From a checkpoint of a small transformer trained on Wikipedia: 8 layers.
Each number is 500 + 25 x the weight over its row's rms, rounded and kept within 0 to 999. Layers, rows and columns count from 0. Numbers have three digits each. The size before them is the row's rms in percent of the matrix's.

# q: layer 3 attention query, 256x256, rms 0.113, rows 0-34,128-162, columns 128-255
# k: layer 3 attention key, 128x256, rms 0.123, rows 0-34, columns 128-255
q0 160:503513484493482549429501504527487498481503457486490491458533501519497476483504509499454486487503509539471511492500513482493557511501500532534514462507466503486531481506510472496540543523475448456483515484515513506502499493483511539497505519493493484520487484563526508511461524493500534482466544506509533522500514528497490449520524493513535525472482491480530489576514560503521449480535
q128 123:460493462477481533510474532547517526500427496491517495471511498465486478490519513495552487470512517515454555474503489500501498469530524498495519468506482496507469460508511520507510476498469469521463492520473493547490503527485516490476546525448512507509447501537539528475502435488484508467505470509501525498502496474517502479515457494516529488470491479523500508483515488520503491458506
k0 092:526493491537468502489548507510519471488487517468467535497498469546527491464474505513502504485522469485496558484486509510523504487516503521504509505530481468524491494481506515501510485552508445486513498488526513468529485480489550536496502477530516523489558500456468508463461506496484498494487518477525514500497557506506498520550466510515482495455481496486518482554501499523513453532517
q1 092:517487505465494486446516521494467525460520494485508492508473508490475523440500515489467503500504485502454486476521499443469499521524481507484464467533479505491505504528453508512562507511509487501466511469512484454488447503475514550478524514496477533512510474565505494517434533524473584494482500548543477511537489512500515501508479535490516526492552520482486521542497505513514506496498
q129 121:494499523510502544528518471543501525496489512487518508500539464459528463466519439529542526515504523495497485490531491455499521473508482535511508495513505484509483486515508505480496484489459495552494476521530459492483498449459489486475509503472487477474519515527528495573543503484500497460467445549454510509473469470488505504514473527496550474527474537505514468516528517497497478504531
k1 097:516508523517460514513480514451464522480438558526547502562462488527494531535518497515453527467477497491506511535508476500526504490445500463494487486472490502502455525497508495498519453490481515496512516458499514518516513475477489501536512515521525512495509500485479451512520444518505481474499516434504465484480493488510528486491503477497507515504503488510552450489488472501505504528482
q2 100:514455523434471515470503498513491509482545526497518503523525529558487518534510501489520515468531480533509527471538511493484556493472500536499493494525482548515514483508496498502537505537487462514478474499499452476513482499521526525476535444480481506454481489539492496482508505527466499461486533569502510494532549487521478501512516443497505547480509483464504531531514521485521500490531
q130 131:515509493500477546485468488528515505482491512528505509477501517517474498512477464463529469484555544504529501504480528447460500440501509519534492460495506486479474510512436498481525525479496509505473518506464463538513504500466445538482535510497557545501493506504522527509499513518517490499515492521502512454489496509499509475514474517489518474461451527490468498506481504497530498533544
k2 114:514471541499495470544521501480521536478468504466445483500481501537478490500485509510501531483464506487495528487502517494533488510504513480518513497537492477521524478499507495522475469512541503480510507491505469520494459546528536492536524488462513475513480477509468461476474536514507523465481508450522526493510498476514489511482456530452491536502498495551515470489482472531502469512501
q3 102:511456518501498530500502486538476472538494493473537527457508514513499508535553464459504504496485530501479465523534477550517550470466471511528499485473501490487499533488508502478460519552479500495440524478504477505470506487509575482484480514515507536531495520526492523523503545493447508500532499470543510497512489472512478488474475477501515524530495501456501492524557537492507526472498
q131 127:522521487501518490511479509521452504501508474517500486513489454485525506519508539499513489492482502499487566506523508451489476521571518474488467453456471524487464474523524482520553463557505497539487512481492480480505500510523472466501516501517464500494487452531517534544504458502483501485492510537472502530474507493505507467475477489472492490517448471462454511526481476483471472478514
k3 099:510490480561477497541497510498504513497485513507508505490505483518481522471470476495507545500513490527456505515525464546511495485498514470469468517497521525506483551494491485511493471521484497488512502427510541482516472497469467481468488516482490484492467519505533496520508513467505491509496494476489496573464481539533469521496508519558478462520505478467473490550553493509533461534511
q4 093:477507503510543506544464487483510473516481523510512492556526457470552519445506481504474528509499537487454516486495513500530492468484477505504457518494539532459517530467522493484428494505487525509500506505539490487484552503501515480532508515527509536493537484507500484488513558530462503503513510504488524483487487528510550496491469488508462493474426514456507470483459511506486526479517
q132 109:467484514502527510515447504471526498537490458540495481537449536469495499493500507506531536538504482455480529530470484523545487496533470494482522523494495525491498530534510504522497501490502511520501478472515500474540514530516507498491455490505504513500525488526534532475465478477493520542492507479500505508510476514521515483531516517482446532498487494493469499527455493471478529495503
k4 102:509492540529514510480484512504491531464553542565552546495503498489515485513484499481497476562460494504491487494507475491460522533460534522489454465488520528538513508479497504510524507492531503540484485466519478524527501483500477504488493480513483512470458511492534482482534472544462497495482512500507478531474496485508468490492516515499512513524513492489455528453536518527491494498502
q5 095:525485474509535524531530473448491486493496553475500482472507499512459505482485479489461512485520515485510475521553468502514491499447496506483498536488533504517485479518491540473506514501478500541511515553453498463461496521509508480518473491533507501520509515493510480539513479494484506471511507476522474475504519490482536510477477502517452526487490497517504536479524483527454503494496
q133 108:525466494537495534536469472492481516476469529516480528527487526457472481528515490454485505494502527458492467474536511495532489511562486500512498496443481503441536532499483508494541491551493491487516500473484489480433500478519478480497532469498555502492535521536493468523482517545493516484478434536462533484492553534484493529525462538529531472514516488536488525476530498488497503507511
k5 109:477536510501536484548476495501488518481469465477523525505516478486514533485471495506485521463495448496516533501479527506501496503458492498499451542526494485503462544470504516522479490482543511506502493455521504489523449491551500527459454533484502472543524469503500508511525496441493456508500506477537536541563497491509528496539499500485492522526488521515484478499456534512473460472525
q6 097:469471533512493450535485521489496494481495474519521487508484516506471509486491465523507509505502465551519502479459512506472482528535559506511535487489517493545471540484477506494486496477570471496560463488481560487480475463481467544485497523441434471484467476541504495508513518510477512527469519465469508478470451513511519512468475526538531513519520477477449478462501486476464517494467
q134 107:470518507520488492500491518494533515461533508556488466491494487517537449498509505503528534526463506514497506486501495469545486509545516531527459517536510502498481470471513521533506501466497452524482481497497506486474521479537462469526425502559504529452525471531519476479514501480521471476535525500487523512490523470481535495485496482517514554515543460528498496501508517485465470489479
k6 101:502513521499525468424523549520483546492506504487513559526453518496463493496511525510508472501467505466490463546480509449472499520453526514465509467532515531468517478470496502514480508484528520458496526513473489525472522525459521461501521472515507478498503468487527482510522510516541488497494497477436485529498464486525512497547527501500496470497529459472559495463486521498504492493516
q7 087:481493511500467518504530511582544536510542500535545475517499493505457502524480527500493459468498476518534534532505503471461526470502515516542546483501493489511484459496490503494496504527507463507485520462507510502502453524503504491553506510500448504507434471530472496514467513493533497482469533529492478490483502473458464518496480481456497514473516500477533540506542505504472488518505
q135 101:515496505497453496536548479507483496510484523502499493511500499487514513531484491536470507522476496538485484461473528473499503515537476505524493509516496470526532494498541481502501513497523545485490499518484531517496520480505452480449502449562496505507495501527492490510525540535520478483529484492513528508554481492489511530509467484450510481466513463530490505504534496495539520479536
k7 098:505451515511510495477500501505490496486466476495461488548483496511487496462502522453535468509512471441461483534501454471502497490469494528517483505542514484483498525477491480491517487529495479544516500522510506514490524477504547494507526479474518521484530478512490456491480502472511488512483499491552498515496474475529488499523498510495515460522517486454536462559492502510514477530493
q8 092:526489486475502511494519522506504507492481468450480500481508518522537479492499482495509484455514481494479512502554545497500524497496482519497525516540501516476520483498458495512478511534505479450513496468472516516483485541501473523502534482537495490528482516502547508517514479508505514500494565499485484518528563517526486499526462492529513475482453534497504457462482497521556495502516
q136 102:496496492482495500513525505481523558464512507523450501490485523524481492478489529518484472545480516519494547482554490509496471487473477519538507520501537456499533494508529496524531519498532458516494468502479464519514450498491533458488532520494496500476508514497500527516484526485497511476511512492500504490471510478519467530506513483517520495459496495566539510480448532492531465457498
k8 097:527505503494474505484525501492481525521495509473508500475445447473533492517487498507515520495488506492481486516539521529513500491499521523552506461493498521519458494517485486533505528505485486508533505472506465504468450480502523478489497493510477501511485449498464518463470473497474511570499551427459493473517493468501477528520463503469510509499514492474466498518483490536505476488518
q9 089:512465508449499487479478552533448538488510529512507492449526515480516543511520458500485499489504505586499505490475554527549499460535455529527495459521496545476490460545506502504479492533443554523525519541496494522483503470490511494522504476510477500527509487509510515516541537500435476485470504532523530538490486474513509503479543517489527532474483505491465487527454494484543486464538
q137 109:501535481468528445481471478564530533528507490524482516476496501489464505501518506508465507496488537530551549492481498484468471533550502502481507514498455513498470477551469515513482506515479537511479540538504461483512501491507491487531490494511507489472497533526521526509479494560448535532518472482531471498473468525503462501517517542504496501536517481486510526511570488488499483452528
k9 100:498526492566491493469508500479516483542483540497458541474514486520472479493554501508575550498516506473505494506499535537476525470557497506472515471493507470506537562499481507466488483489523481541523466518494468505524507523499474516471522531502528531498533509452512493518496485516492494499495514485496441486521552562502526500524472497513476522463488513484525518498494495501506479517491
q10 089:516503549486477524492518482523511485488493476480455528491461494492485491488465530537482497452520550488505485484540469500532491505508487531502482482479480512520463494502463520540504486503496516530477459530498518489506529468463520523474462467486505525463467433478473549491498474455521481436493469521463484500542507494490482479498476511461508504506491529441465508453487510487501496475502
q138 100:510485489471535446488448444516480484487494510477480497476494518505453533469494524505509498488503498500493518523529532480480515500496519515496520540528526508520487501530486494446463531491507512480479525501502530482468539513474496532480496530451490524531552506535490508497512530538488525464497535521548474485500494491502484488519499521501481515539505545490549531494480476446539495512458
k10 098:461492464531502524538522509518473462509500475472540491538468513513508489537473474517523494505474513456498495512518515519463491495530452478539512488528477464518503482505498511471498549519475503513492481519517456500490508544528477487523458518494479522517491526503496511474521516479444497517519527502455509496498500540482498488494515505502528501512503514547530499507448487474498512536509
q11 084:510537533536555513523493519489447479513507477517510478524468502497482517542553518485467531539536500441487532468521520463540529489467496473498511516489482470487502531465522517491484507528539508479494479511503481487473494517477518476511497541471439496498457469501462495534489507487520480494474486494462521491501556520503494475483499518493514522506490466482488526505480521488516542504550
q139 102:509508500488480527512457527529534473473498499501488501521503488486480489504512504511443540496494478471516551544501569474499534530490477479489490492515500546481499488463526527487560512480519520568486519542486505500536566481514509493512502539527505518486504455533507497521493556502476506488514557519524506486509469504456511483466491486502481527496524488489510517473475499529477455514492
k11 089:461530538527491490495506518495510491576495514491532530507473516514541510526512502511504478565496522476531509522531475491514506529499459499490509497531546510490511472483507487473510499506490502498535526470479486466466491547506500470510511500496510510521500511486547476499529456493556510519496488501473533528491484467515458484471479535504512509526509511501517482484543466473529488497485
q12 094:469468513493500508487529493467475493499511482528490528409508447519457482489496484451497511519503531510512492502512509515500531469475496460511515499521513498517515451481527481459525513488514495504517485539485528520533464567481451528494498477486547516525549525491507453533514486495486492469489461466514509505462465510503472495502499542488473493489511466487455529521487485514498492476526
q140 110:516529497498537509540510463518499480483508489503520457479492509483499504549499510463443511484511559493500475493507543479538492475499521506513539459488484518486488487536524496526468512507444476516459505496485500466491533472534476506524521508492503503480510486480520487517496496501465544523470472468489486506528516546549479516519483506485500498487485498507468489473468567508476495488475
k12 095:512484553564499509527540504530518453471493544473473519517550501496474547501493464542510558466492485475499506469473545496511510518487504509502476502522487478466473496470528530487515465514518509506480488500484504465476497510523451525494494493466498519499484500483505493540502515553494489482528526479530479514526524466506508494478537483446467473499490435502501460470510509487531496469496
q13 092:511504509473485533537487503493479506494503517532495497521504492482460519516499524523497511543519487473473470534560525514472490504492498516491497476510485547493517445524493517525496538532512517520497464517518450494513568502514490552485509478466518478555533486530514517513523480515505466486538499473508539507476506501513496504440491513533493509516520457486490502544489536496507512503486
q141 102:500491513508514524491483557545509507489501479482479496495522484494516525493522533501468482478493515481500455497489492470503511523515515506484476552499478533522482514520493503540471517510525493485486537497491518497490508546525502504531502499514516481558422481524491505530517468537480528488527517487505485558492516568509523512520520505498511471535473534517530486497488510500505478535482
k13 099:489570530528497479504536486463487467536482437503495510497436483502489532466516503539461515502471489531527512502443471519495461520536515449511527492497523492525491503513566556475559500488494499472484529509488505480479470539485470496507517521542510488478491527495490520516498481482524511481473491483526488524474525517511509484512517485485504485479526520508481458470547487517459499467495
q14 096:526493518492476471507533492443525454501469464507497538514479534456502502528493498464539463481514471527477547534482510515526509477476460492512549502479513507501480459499537504481511473473531529523504476478487477529464479504441462481522499508501471488479476450490480529481509587508446504528485522462537498513525525475524476474506492506509521513527485469491502503492548525511532498481495
q142 106:476520538501508529521540511487509469472533448514483525503525481467497494536460548471501465496509531512466520506543520510457501460484483491523504470494507511542511476503480508503463503448496510474494476507481509469528530475471506518488463475503480519459486499532459463532482452531497458494492507550454500529529453495508548491506541504484500469449495478499522504517523516466464503537503
k14 103:516480489490487487491492516551457504552533544503487524500466513520537492480473523529491542467521504510493488513454481509554495513531436514533486519518472435515483500462532471457493483469502529475462481514443505508501486522510549526460494458525502458538542523466487488475516497474516503488526468467511542529496450487478525505463476510535485524505503528458451473501516461476500492482517
q15 104:519497524584483482508518501475498454485525458500489509516472487480488497510470544491529516526483497530559539490497510465518524483491486457525505519496483523488499484542505486486465515474479514465447541493487500452503464480456430476501488530503511502525519541501526495490522552512512514489541487449535499468521465531500473477502505521524483504494512458516500546493533485504512487503500
q143 111:518498519515486491481516460512517490519512461513480527495514501516428485518511533481466476485509471531499539485486477491530496467509480480493471474509547503506503523509508516455422513476455485517511477541496515473498570500483509510499539439462509529522497506527542485516484495520491509467469480494454521485496475438497495540488497513511502515507522492521540518485494521480433519533503
k15 106:479497516504457510480448528524473513525466568515491492522477476477538512474511491526477535434513542516537467508477483526487479494509472507497478510454505507471511484493481470475495465483482501486516487497495538538501485535470522505491573490480505467513510526552511477473517532487487512547522492493500494541490491521527505471477496511482532447486553446453491467495490500515499475499509
q16 082:499505473510462487498534496546520533509507519483499512494498489494480478496477566498520489489469459510485507527512439454544500482545497514489489506499450518519489457497497492499475499533491491511527490520523431429492511470455540473506515524460470487495492485469509519472484475487511511518466495500546524498513479487463520489492507511518504480501479526496503520489521512465428545536516
q144 102:502497556489466519508519484521517473501470489556504514552530519513521475486540469468479473524537536523487511466486534522448493483508514511534496540466472461517519475470537525484508515503487529458535507496526506527506519493539484482534472529493484543493473487521509485491467544549488499489485472465537517484495519511490496541508512529539503522500514475526487501532485488508524512457518
k16 092:524466500507565478540453507454515464474492494506502478447530525469537514467517562479515514537530537548484476479493521536515517523459492506488525500474508522478533458502463503468509505496521515513492491512487541530501468491519491491485488466491506481499520515513489489467469495487502500499518477511487506481540521527503528510516493511500463497480478513524536528495518483506497493527557
q17 088:486541491542487502477435532545517479498488537543488504526476505473506468493507553487483509513512479519507510534498488474502480462506506462501476507491473536470506475477499523487505489468482524504529537511511538523530509483484503479518480499471481482487523551456526550493500487505488500475522497469496447512488451461525520478479524515491477507556532518464497491473490545448444530504490
q145 107:494498462483512486472465482523454481521522505516540438432490494486487518481474481491511487483504500531497529500509532526520495514535563498485508487515532503511485520461476482509510510483519526529490545528521506470526536515444453541512509499521482519533478456529544436520509517499490517490499478551477519477500495503504483492467512509456512497452515470517477506497470523492490466476523
k17 096:487521469476514521501506513478472464498429480477507536502490456489500485504525459523531511519492499504482451487515544478469513510505506511488509508521518522477516519524505508519540525502514524514500495531495499491463525478474498513519474538485503529480540470466488506523530548472509512530516513505483475481499496549514487566440498492448508494500469490505489456502516478467529574561500
q18 099:494534500481521520482534473534478526534534499454487488457466512533459501530477515555548497516522462501530476503523486444496480548500481490506507514485497507486477528501459534521512521506522509507482452503469513528527536530462471508489532476480534522513437436499461500512529536505462494499499518487476504465521504462518483473472480527505495517468525477472490532500482501487468480500511
q146 109:500552536504513466497466499494473495516504500492479508538512507460509478534540495491503516532481449524493520512497484493460517532502529512522510537502529511489531502492509466548504496507473499461503482499537518521541503501492499459505474498498509540526484435467534480503465517559552501516526495488463520550500516481448531474502528491494525518475508528525515516496501473476496479542474
k18 104:496512466501526558504539575518526522515503537480515470521489456538501512515522526513486498504504485492509531501490539537476531484450479523456502527485520453495485512515528479480509550483519492483512526484551484495487512479554485470525490495500511478493508545506506515443496484485504512539507517490498487514494468476529511455515450501525520514493521491430496504500459477530492520517539
q19 097:506496490478503465456478470513475475491543490500512507523493466529512482524464527483483470508531498444539438456472530486447530505486530497534468518507503497519507476511500531511543505516534498505505505484514489506486530541513500548529497502491503467523523512479521524450514496537505473526483534489500503520523502499518514479486511478477530515475486482465483470498504501499451474467507
q147 099:531478556519474472527475504528519493497504521469516496488587491467565495498479490486504492515453479528505457478498513539529497478478495535462493521513488520498519521526505467505506464520469478511495452488494485467514528466470561521484520499511461521499541455502496466537500521465517457436481475483507474558531491522503489507504530486495508466513492503487510474480497522516512508533450
k19 091:491530456489495463487498538526492495529514511500495443464499542459491516458422509500521514468543524534504542526564504497482503528507483474490508480530507474530488480529501488445518539483499523458463511508479528455549478477527464528509500512500528496514496494561504521476448516504483528459509507489523467507493544464510512486530473481521486525487517476501524520539524503508485513489490
q20 093:448503486491497543506493462471486502504501486475528504516504540468487572478522531450522503549481458469504484474515448527530516507429454500515491497492514513477497488496512485499505499508542493506455480475463494486502497532500495456512490537524499551498503432518484519481496468461523487510533440485497524484497549535453524481515508516496495525535453523487525511530481509513524503522535
q148 106:519499511485507493491496496534554487510427498494489482538522491468490498491475520478523495546506459552495478554464477557455515507488488518471487505476522556522504474517512547484507538567467505518461506514480494460456540514510519514527501479531462483530470518509432507539468526474524493516492480482556477501510483501532557480526520493522513488483499495437475483474478493476481518553521
k20 099:491501491481510530500526452472520568511474538475486471484488476478481507497508495539482508499513506459525502467503507458496493509514496507526478505512477456520479515481490494468506500489496482497521521471520493511501533484495462561551501502476487519520522527484524482467508477499438452442505551471460519475495510481455506499481528496570456496486504468545519502502503472556535513497525
q21 098:499528490461471510522534512495550457508465457473516483493506518498460491544480494536539468490491475487499478551507575504529490516442495512558471541509568514452472461501497506458519526534530503494483505558504494485506470486491475487524487454475522504494519489509494507495513533534487578500504504514529517507539475504495497490493515466510478566493482486547483512524531507505503486503474
q149 100:505470489466473483488479505483527489495526551521514541516471510500490481510473513464482535487525499469513518516497520485533508516489500524529511474520495515470442493477487474476491530451495462473490480526507516431509489485548481527491466479496512468513487495523519516490494466464493483465503489492489527476463519476496500449505512526482487562514507462513503505450555490523508475486484
k21 092:505507532533525490519547518522493541547493528484448513488463486466482477496510504476527513506482490518564493497494489517511471492509485543516504483459527488536568528473504550511498493471535486464500507510493528541520526548484507492499545521495469478475515517516539516552485536498486480502555511487452509472461481465481498478487518509520509509478508490469483505502506493508499483523488
q22 092:504468467479536480486543504515520495495522504499541521530517508502531470499478489500485508487495463502530500470469467458495541507553496496484471535467419490453490466520489514513474504547511504448478562520521493520473474429460535504487504486464514492486518529456499505490508445525516487434531486499484438506496475539516474495483505481514467520548510499481506538507499545537484492526492
q150 115:496502480511445540512486498486484511493529487546482508478535492499492509512560512473504470528519455490485484461469495470540512481554503492483493524490530497490441532480485470487473509498495497464494479473499528474540508500459489562496513508498469484473511506544513511473513484494553538501500505508469539514475517523528517480479480536489511517535432519509437509510454486520516505521480
k22 100:509515489500473524532440503507492484509457500544508481490457526482525521490509485506496496510437521520536506465477497515524506530496502463510492497471543557528518519505527519503499497466497491451517456514483524484502488522557467513494509446497495512456549507469507465515523532465491488469489483485473463516477505535466557487498495503496526483537540497523490443533497531525511490493491
q23 086:513451488495475504493486492523486500494503510493497488556492488440532528468547526469432493506506541469468472508519534487504509528509505506467472501498509472479474515499545519509537526479436544499529570517532514463494470529484509527507479532484485519499535513464528492525491480533492483506491500474498540486425528522497523494476509497492542495498497493446486528505557513468512509506509
q151 103:515525482518532490498493539490458469519499475507461469432523473505488463527460523504475544484531512499545474513532497538503528467477526527521506516496516511493497516470478495519513552525498504507489468477494474467477509493498516447483499491496534517503499496503488474498499476476537509472524514516480533447502464532469494491481508525532502490442533470471547512491484497507536545519497
k23 100:507510479505473535510459523492537483508487465524551516543466528547500516517506523511496533554508506517462456512501490467465491474501505505454451491548456424515501486486523527503503474509515468468493458437483497523520533519513469500489527495485544514456484460503464545523480501488495549466500507507484519467519519498468464509484520500467532507516456487473508529510521464500481535480469
q24 093:484486449515497505490520486478530545480502478521504490439498467509470465454498496537527521494463520455433493470485559522472538466546487494507512492499484499529495516545510522474507497570528507532533479486489509512519498517496490509491484496491519489518502540518470506508503494524444530526475570494549505531495512519489506512509511508495457490474494481486503476493511483523522495458507
q152 108:458518523479537508505489489461536451488519464513470483454511461500489499549514479474490482488511495486472531465490498506527469501528523484583476438495490463518488494482538515527455465472504496428487460507454462523459494533501517511496469489497506540476533533520478498500497469539484510498496513502511515520501489532509510514514524495526492485473463497520457553525492509491513496509509
k24 106:523478547497511445541463560504445467513514525481497533516485518483432518542478514517488510477474511527512475488475479490483497494475495511526482453504492473463493460499515451494524540516492534529490466509469499504544483500530498531497509475503444497493542514499498512533489479527513516494525455488529533474515511512487522521514504508461464509513505466444482483555498475479459471487509
q25 090:501479480487486522469499467495473536515528527505523506489509536525495546512501517516502541520470501507530476454511511468444511501509475493517519506487504468456493497525509510537512486494458461503546499452494482489518447481457506503482502477486488493516520495488459484497472468472473479538481494508511488503522460486497470473490485512507501487536504473543488564494496546515511520520489
q153 112:488511458556490562479463479513461475492499481513516446516553458508464502509504486472518523510540488537486499480484547513467530497506550517521532477529526503541512507449503505472519531532464505503515523477497518498536516503464513498516517487529456555476485490481498536457502472560521495534519449456530503462497465533495514504488475532527500498479485504503480505486484496510468530444498
k25 107:510527496511487498530497471479495510487518501499498512528469508501467528508511472509454505499500542522490478494506506495483504529491474536418458510511493500499462548492517506481512527505468532497508534546492512526459502495511453490506544502538521455463509513453480491524503506487509506433485550513494504510477509514518522504471546488504529521526464491492499511520480494492499470477487
q26 097:502510515516418525472496538478524491481516521519518528515488509497537526450513486500497511524517486478460483506497501525522522480482474522444479524521512481476463479504529507481537470515528524466492518514494504524510490484512495499467495472485523466520516482456467500538455483502516475493487486549522509529505478531534497488495512489486522465501456513503487500452498491496557526452493
q154 097:494480496487496525447502495522482537495538473472497478478469489457481473486500496505511464477496481544515485504473498531502489460507446495469523506516465501466493484497540489517473518526490515532484481467518512463502485489494524486443511522480528532492512519528476507444485502524534449480482518496483518490516491487525518487518492467504499433476487539477541509514474492511475543472476
k26 097:515484500455461526523498523505507522529505455474483480514518483526526469481465527522488516456474508525506514498496529532552513534489489530556505473465479520481503495485475476490469502489507455491469502529495469476501491465483501502517507487522482492509530516503510471501512480537456528449508508501544536502489501521515488518474519463457478500483523490525443488545494464509484510498520
q27 095:472468496505498499532478490485455501496570528520526489488495521481524525498505472515488515525515486502505540500443525470505530511497510515514506518538511470524508486493536489485497503479505516534472521511527475494513464488480472489467504504499476476510571457512502465527472476473524540484487522500523519477509476532480507501478481494494500480491491541487467526538491468490505441471484
q155 108:505500473465523469546477463500495482484484508515517504482500515510507496522484517546547482450492502510504482526431460436520502462517477499538458480529534518518505498516464483467491533489491532456507517513508556493502476505499491500457496517532485482504494533473491486545501484482471472509552480518467528475503512468477516541509495497467496485460484539475521497533533504539485513465525
k27 102:553556456521524501512529531520548495482518498471462477512488503503497504458499467520500510469527544481475520476514498532466506500523497508487493524502506490531556541503561476480520500527553462472518504482476535470524495503511545475523486477440493500511507489510507505509494529532495435530456514460491503522504492483522491529500503506495527499496483504486495512455494566514442512510520
q28 095:466544520529451538516540478475503502538499506506518483500475548522536526535495499525497473517472523490490483535519541511471462469469480475513446527469517485475472512491473494512484501553480521512493502473482498496530532520509502464493535500481560528535550505477522465498512515487504501509454433487518477514499470461503520496472500506477498493507467510495463531509550502517498460509526
q156 101:462511503512504548513488514510531505541506484491526463479466516473494529534447487499446504508510517544475508521480483470478543486504448473474528504465495530468486475524484473477486532457486499499473468492485491513503492460460474501426458490472483514525509546504497492463506515500500506484505513480465463510511462480481526481512469481539507535500522560422466504473505475471512514473485
k28 096:476428474496491511518534509498522500511493506529469466512486498483514511512473505494530507470486518496558521487528515534469502491519460488475487503480508460517498521497474530495496473529501471476501519490577483521529540520495533448494554530531497485475478496490492521518506482541452483476519525502448531447502494504501509502515499480500511491553514454489501535486503491478445512481527
q29 098:486524525458475464508518471510478503523486517546507513495520485535492521511486571485488511511477555496503484488510518534468495515521480486477507543484494482472471501492468455494523480509442529519513557522522466496540473527492473496543512489542486474508497473519494470510493494504466510448505465532474525545542515508499534489490460474463500430511516476488516495530469474502487524487492
q157 101:510464506539483528471463469487466509511454487497505539493493513484472474453501490479477512481461470523505481452489468531481464514532502463477525481536495517521541529500485543527440524537483494507552494475475508493491463522497487531520487487488539519491477452499523505498509529459483503486500506541482465505514513507494508512472461493504522503531468480538476491538479504471483562502523
k29 099:441534503454510452534486479496494466494496480496480504450525507490473544507490488479515469521468463468487509535506541479473502516498461502496494493492481544476481512454472425501492454498533496498490517491468488479534502492524491504512473515476509496531495551494560528498472510521514465517477515492489466524507491461485527533508546466496481491445522492486482493523516524494533496495478
q30 093:506534532495463503505556550505497563522483517488517487464468464507491517508528500544510522491515476537518509476474523501496471499496486479514486499538515517510524534496476503469513456520519496490509470488560515507487461508544467525491551448496464454519499476583544477458489518532487517499504483457479490514519506561523519481509481451516526487512511482554495520491487507476475522498509
q158 113:516506518525494512494532497473521465512514491469574535511485539469498470519510501501470504514465538502539509454504506549529506505515488519503489516476460517480480503517471479499536524515514490520439512493489459515467516509485547476501475496525512439488541488492513528503482483549523502499525518483523485508478555478491495528524508518524512508499496489488498499452550521508547475452498
k30 102:495481478513519556508524489490464500504515460513475487477510448509494461505507497519513489497475492514488512528490530448526531489473519497527513487472511467544532480504525506518456550484471509510498487510498477527550504503516508516475538485482511461471488500462469498551527461468468478531514463522489447503499468517491487548479502449503434512501474484460536516538527550525445495516495
q31 086:502540449466535503561496523472523510520496506485473494499532520450531507524473499453521517520497516505524540474488511469542471479526493488532489511484526502518470457542470492477481525526502495492499520497529504496518501474476483475519548494512521496531474497494465450492478478482439488499475527541463517514504513501482511464492497506533519480506487483503503483520491524482472529484491
q159 111:498533468530509534442461508518449459504512489510525533494542522503479487508501545481504512485501516495545524515505494509497512540497523533507492475502478537465476493498505485492496488532499518468547501506536527470482473519454480507497458527524539500505492525479500504516502473528519504496525538487526526505494521449478450500485528509526513481481498548492477546517457459512476449470564
k31 103:488487514473499470456503516505473503496474465514489469501509510527485519498532526469529510520490469504510515512505499539506499501511492518459471485509477461530562531499496503495517515479503450522508518461561487498464501464506443441494462530514465486545530489498474518489478569559499496506462512472500448493472505527500500518465507510499488516462512508460439536510553478508508500530513
q32 083:469527529468514493499477494501499521501472502520502509496460530463547521502516516498501495480469463528481478439474495484510542494452501505482519519471494489495526506517516515547507510485568468483507491506540529482518530510513474462498521517461550496506522480503512518521525498512512511549529468544524531524495453558483525516479523514510474475487484494514492494498524499500459477513497
q160 098:489441495536441500496475456487503512497536480514483478510467481450518507494436470519498504522499510502494506520529422523494504506564532471475505441504503462466508511497529475529501460510509469494447486492505495505467496490488508535502494513476480554511505532549504505514493481442489497480486517488484541527441554483456491492491522487505474471496502526454533479499501510500517500479479
k32 097:490493512558492562499476551496515543556517491548546474551483492524519494496519486471512513467483519513452522520495539552515479512443481515529485514510488548486480481508457514500473498490508494491495492517479439548466493487490519504502507486509469501472518471482508505530476486521509491508524468500514480454509498469469492472529526496506482495543481485484485528434504459515503490501485
q33 091:502491480513485518508510533505479499497493494509488511522477509498524496509530503488515499506449477437500522493515538512505495490494471500505506467499518551507484503545474517514522509506474563462535527477494480513476520499429505473524473471547493492534501547495500502494511488558483487488469529467464517506498503521502519512474462496473483493499543488483437512530479463497513535486499
q161 101:483505505507504516479489466493525464466482499486520488553495508462483498539535490536474475462492496526523509519469468497499480528481520487523529521526504546519514488509490527535503455519477499472535495493499508513532505511457490505565480535490536526520536506483479512520484503508513480468474515514476482548452503499498508440495517516519526512488517540487500483506500478517472557493503
k33 101:479533459469490493473472523470504480510458485541451471502516545522509521506497501528512521544500456532553498506509541488564477522497491480499510465430503508508496521499523505509509478493502489527503469499502494535476460489580466460471521536480498453517540499468481499498500522529471489507479463553497482475530501506499501473522522436503497493510494520503482518459480521476476477465480
q34 092:504476494501505486477498514501541514498457487535520501473496464509488473520498529510496499525498538497493451506491424559487508515485506516488513428536519513570515495528468534527425497510510463515526464529503502482515478486490495513461466505532535508547521477500517490497464429474517522474475497503476528490532446561473497506488491494506476501502535504530484544517507475500510533498452
q162 092:481489518497507450476546461499495487473505483505490465474544508460467537520512495526533462520427489486496525502495495506489498502515505460468500489513535510492444495523462507491504491464495513507499489502509540517475518528469426499508521487449508504490486483521462524484523511489525528495480493483471476525496491484478483483494472479471539507509520501511551514511469515542495540534456
k34 097:490533546499497487521495509505484484488512540510495514539528524505515506519512503537446492493503549527513492530500504502484520474489510473543493517489474499450569493473540513502489441491482536533451518488481537483508473499567474498503539509485472525503518507489503443508523491491480491491526480541523502525524505490512488500532484473521515521513501490505493474450470505527517484451476